From a checkpoint of a small transformer trained on Wikipedia.
Size: width 896, 154M parameters.
Architecture: RMSNorm before each block, no biases in attention or MLP, untied embeddings, normalized queries and keys, some layers without positions, norms scaled by depth.
Training: a variant of Adam for these matrices, 815M tokens, 5800 steps.
Each number is 128 + 32 x the weight over its row's rms, rounded and kept within 0 to 255. Layers, rows and columns count from 0. Numbers have three digits each. The size before them is the row's rms in percent of the matrix's.

# layer 5 MLP down (transposed), 3584x896, rms 0.0443, rows 3573-3583, columns 0-223
101:152125140075086123113167133127184097091099137152159108168157086125126121130142099159121145169168110116166078125132079122147172139030105100093172156141118095128159185140129117060109116142115240145126145159054096095153144134100166178089132092139161098112163081194066104118149184154116104137126119132110115148127105124151133097148062078119124118099133140113130131124168125067168146142164101157153137125138124086120150135092160097120126099137118151134117089126105112070072089172103097123131108148193163110086069127126087099138120099113147142138134141146103099106158102097177100161119056151116192110128134107125146155132091185174095142090072095142145080121131161179124153111097
101:082146145191133117029146161136118127106136131158148161144175163151116104166059127150156141150102124186146087137107172153115130128120084104086154136091154119068103150116120107150140121098116163045166119122143126105102141106196096170137158101101128145131145116107138083111106101115139107125157157171183115173050124171151099146106119163067169143162094105108111069145140105155120127168096069124176158143101196118090073092145165127111130097138089128173137104199108140128158132121161106122128097150100114159162126140106054081180186085101138123140082121184148107118116119145120188139109121083182159167073136117125175061099166080146097117120177078162130097148065175197106166098136
096:142093162123124128134086110128140105103178130154107075138167215109149124142161106137142178098135084126130133161090128115129122126135114137164132153140127154126194112121102149086138120152162164121164132136134043108058116085178158131170173143176128075072173072134098058136123127120157180115170121207144188151108112106136158135128073116193102121181177068084176104126082130157114134152147121150129115179090131149147134086214167045114152137146156092154073165124134107153151111097107076112108125122149083103074138190112103120144113092164098122129126169146089100140097126129152109191105132187124093070142154133118072073128119069148163127149124135139160101122106142135161139041147
102:144130130135111116199108147170138109060131122131136096136075168152065222136130166143105106100045121147133092159090111165108161128064120157106159108152178162127121157143144135159093090142110115105119128135143104137093136147167124151160140122141146150158167150124084141083092088146151127156131116075174157177152143165083197170097156166146120155141106159116132151201115152086185105133143144152099112149130110135140109141113130150149169160161105113119161126093151113180134141121095152144120100071099160119115119161092109149127099110085096099147111128127086097132090132200168144129154160134121107119140157101107097124217049109164148148100115119162108129129064140095112126117132
098:145142244107119155078181136176137136106116084124135097174156169105143132200150119152138142094086106125116126154169175164098149094090106130167080095148100129128157098148137134138146158120152095124171170135148090152141150089123076097170149152123106180161186136105097107143135149170157097092132117108168159152096187068134130088087166089148138110071132138106075076163100089159083113115097156135166060075134161106100099104126118132128167123137196095155072137128129066143088093106090186052087167184077129145156144108113151093129116088090152117072137195107111083130077179139051116119082178098120135150113172138125154083175178141177106150110154103136187092135061096168105170078111
101:132158075211131152093157108123119068132159092127054077123118115182117079153132087130178189158141162105159165139173174124143151091160100105078179122136140113187109127135044173080153100173154101159140145120176122102086088112163174130114188180172136121134074127081186113128155184163159139113124175110115158105153119124125124134171144137113172109155089152079095135098118138116170143112165079123111161107151108099136158145117127076127102111087140159133123137115122107170157168096156047180144137089134137086149061112098151155096169173170136115061141133089147127125078105127119144109122104105109141088105151094120111182083165132162138119077128144138124107139135185117095127134151
099:134099221085133157144164161106111098098128136075119171141059122138092139145127112136157086125095138149122115141108089126171147159106147131165053128104093165112162139119144102150151155134141127119139066138160147202150097140123135141108153080162109160143090117167102116139113158165176114090155123129178113135166078157117158162118204094078132103091088125087130115140139197129145116152116089069172126095164080154134135174128180138143069173118110092171120138100114184115110140152125093141137097134129070067111150163180115136146081112120104137137155087128158132123098160135116137115147168159148132125219136152130144144132129066121124131130112130128154132159111092190163172100109
092:122142112148102111128162089116146131174159122120149111168093122160142154096068099147112125132066162134122133069129123193183124135091138132177140098132111146124200158143116136120090095131147173117108133043153120114137100122113138151137109128099073168129099168143175138137091084122101091122144119132134110111089114115129122143168115075152083133134108158178067160118184085151135161167141130138114119115202118162138095098103135065136144063166117197165162146056130206124154181156152078160131101118061086126133139116190085121158178117154165139129144100156185110095184132163119155155140147168181144115158110135118159139129183102068158152115132088131151142112138127105195123151146
098:078097111095082128154141133163155150074134143042170090150097096133149078080154082118124158124187107208090116148142080115121114146116096137112097111236113133111165158105097179138133129107131147189133124125152163113126147135176157175117145144171105120084174152115177151183113173136055133140132183159151087109154134140141117183178090098135123165132115146168179103168127127126145152145128123105116148093143108132134122128056129125119103088162121125042104097117102133099164126122086131146167092139138194118182146130081000030113078171071181101077117086149108173107136106137101119157146116146146089153144139094154114152111083168116147159130111098101097145211133113095066163144161
096:058105133176122137103118130126088092102162161088041174140125162138184140084091101093195159184098111130128119169151062124145198083070116204155123107134169163126129148149118164137189132167117148094160110100120104089053183122165099153063100080104128141125126079151077165136181101163181171108135123094148114090146176189135046086091132093126162094139102147085095123136110116070116133174170082120126146147068139147162126128106185118092131133121129121108122090151169113141142094063109178128126158118091137155142110125145068100111142108104129120116218132129102153166171103081145150165101166165140105129174139154146159143129127125120122145151111140131128200120156038141126159114124
101:157112133128112218123122078102058195186155127132142111106107127183146081069115061138163169118062126103171105134095112146144148149177188131120097151105152145094125103043141130182145073145102131137085088101155097108163107084134114130124110105135168083121124169152056101132109090116137151104144071169108133173118131125120107153176084070104095137197155151143106097160122172151118135110123019124144085113194119154167113123165148127155109112162105143124145173167116168102118129182199134115162116154104117101083164082182130153168071078094106093174123092137120137122167178139152067185124112189194136169172110155155120135086121100083148103107090136149133088129142113116129113172195
# layer 5 MLP up, 3584x896, rms 0.0501, rows 3574-3583, columns 0-223
104:120166118126195205088116123150075113133135119166189108167111139112123144135107103092119115141154135130087114108103216156066117149142108093170104117105139133125114124075192079153131121069147157126099067163085196122087147113132087175136149100123067140133102114157168181145120059075128053131107138121137159163141144124100081061137180119129156166141054133167154118113149131143064166138179111103146119104153153120106114100103145103118089117066159147181156074157108198112086155142159090158100073112158196137149200130104107124134126094125141100112095100163153189127139192178130130066140175143162166131131170114091112084084129220125152128161091099164093115092158134130124139122171
095:122092120081103079167078078145154185126098142078119147150134104112086117114117190140090191124104154165130027150093079157132110191192085077087125178163059215197126120068104110169101159137114155185167121086136175159144143146125106161156172129101137124132010129116108140129105152084148094141164169181165129117226124172114109187138172220072131127113143104132156115174132076128129130076158121102171094179146128128146158101139185157190108115080084156162073118061089162099120128120114113136133148141167171150102082086135145103089111123066125126110170124087076101137059083093132176188125142201128137140136157177141186246086128180105134124131142097117104129157108129135123168117177
104:112101138099163161157094107089127105158145073112170176147081076150112127136128141098143141107169100081118109089058117126119142118131098098102114179125079092106160119138124118094073099144188104173108164096126124085111171166116144143083138166177170085117147107195198143112165143079144112142111072076162070137189092139104163112157106127149104088104137112108154095130090114156152140157123138164139157107106145095110093149096062125114200075145143116137097129148098115175084145144135128145072085095131127110110073135129132103165110171070138150139103106155143118099202128115128060137124047150095131145160161018143115183112147166138156100150111127138104193112122145174140097147197
100:131013064179167182167167104205176117087146160097118171061093132161093165098141148166112142118188141167130131167154112130194143127224126081140139129073105120118054122104111144131126129168128056160104075091140136148063132155087067111144143122091156092133108136139185198083096157130137134121115103213144051116078158124102123125120188165154072116172094079155095057070092147103128115116156089127126092138127155097097149123094117096154099135045148139100097109154151129127066119183164148154067173115167156068134091146080128140107119117139099081109096084106099140166131105125115132092120085120096142169139110112114112136150102156113135176146109065122152093151135088107084104115218
105:146128160147122117206137134111152137157065214141145167135115094142118125122124143118152113139127067129092093145066187153123143162110128121113121095117088157129091128149156106135117115167137179171156130093137108134132131137126131131049090092140082135110131124169150076103089149071094072142103136110186198134091102115118086123099198098094164147129155157125089085082113181122116076140121120149121105152145162146195079136089119127081152101121124214096140120099119135108138109130111116141134162202113121105122144111158141119212144110145167168143158114104146186122146093099200156131132118131187151029141205088178138105126062148154176154149090175129135127099177130060155075134138
094:135098184083167131131170064111131115168120128134101140064172126136087135123148102158107064152168185110080142085192191100048129143143113086092208125162156176172097103168125151096077179170131126144147089132116154104117150118125140129122149161104102193149186103069117161119127117065105149150110088074160096135193093135096154161120105106175175133126097075137067111152149076161095181106074133132076121120187190116116105096128102127096141156080178167075120131120147193139114115161122128138127133177150142120107036191140177192120146082080136165098098124183123100129121146106135101099186068142047119081151107110089088116124117105167176109147126115160130141126133156166074077076125
089:066149163066092114128094093128146150078095126113167169135123152105133046145197115145070075124145116106122145118109137118140100127128162120126152093167141122103096123087205089146127143176146047109139095131094182069140105084073162088181097157181173132046192117098086143149159095130143101133116104063139160093114131097191162109094155140127115141084134116144135067122107073133165130127119139133170138145091130166166098164142064164130126137118179085193072124158144135153157174094081100170099114133164179153161126114128186103154130150143103127120124167083120207121067161101070085134103132097146113135182126101153116121126087149148149178143149103173116130087140112083138145101068
096:124100175174149148159087081096143089174123106127134187117153133120116112121092137111106148119153175118176085167152169160064146095160138134155097135129122127126118121178148161150090097101090115135156125125093133150129172198121119091085143077123194177190088178077139129114131169136118107152148075111129102184149158097137120111170154123157144110146089097137035128109176118158135144143157176156127151138116099158137095089147146176114040111066155095102185139074119189109109098116147162106127125187141151119101201170154146171159163119149120069137159146098134072180176093106152082095120139150137125137128154185078189163136160089123145159137142078054143147121140178200169089107110
093:146139172141110149107130148158129180145088137136233136128115152133163089166122130110153102097090168167123147111078153126152136085157156100158122119109115096130139111134130111166072128145127128164095125104102164104169119102096200148122105134100077141147133150094137102136078152125140136182083113113053111117160039095128138114107160135169128128116126135116091131110104116155183120148123108149174155120110169116091101140146083157107165100133120153123128100194087126146145093155136102126077149171112123098066199142136166122177173156108141122154068129151133144187110157120075127099118031124102094154137151115109117127157170099103068058157124098121111054087113169132102131091142
100:139099154153134109114089091102171189131111194155132127144047088152121128092102100113159116089078086137129159117066107111126096094107127103144159129143180143107048117107121185124088132140119082146121120138126092101131160108084091063121143099074111127153162138123041152097106128084118126102116134088091052153087164140203109164136124150094091111123141154146076047125087097122189129086096131165143147105114114058142165054113136169065128151106141155083099157161101146146141139115148139148082117133136160092167068126122158141169162160120119107136123140141155113157152128159159113070121117113104116141109103113131149169120144111150133148100177137090133119057153129084103076096093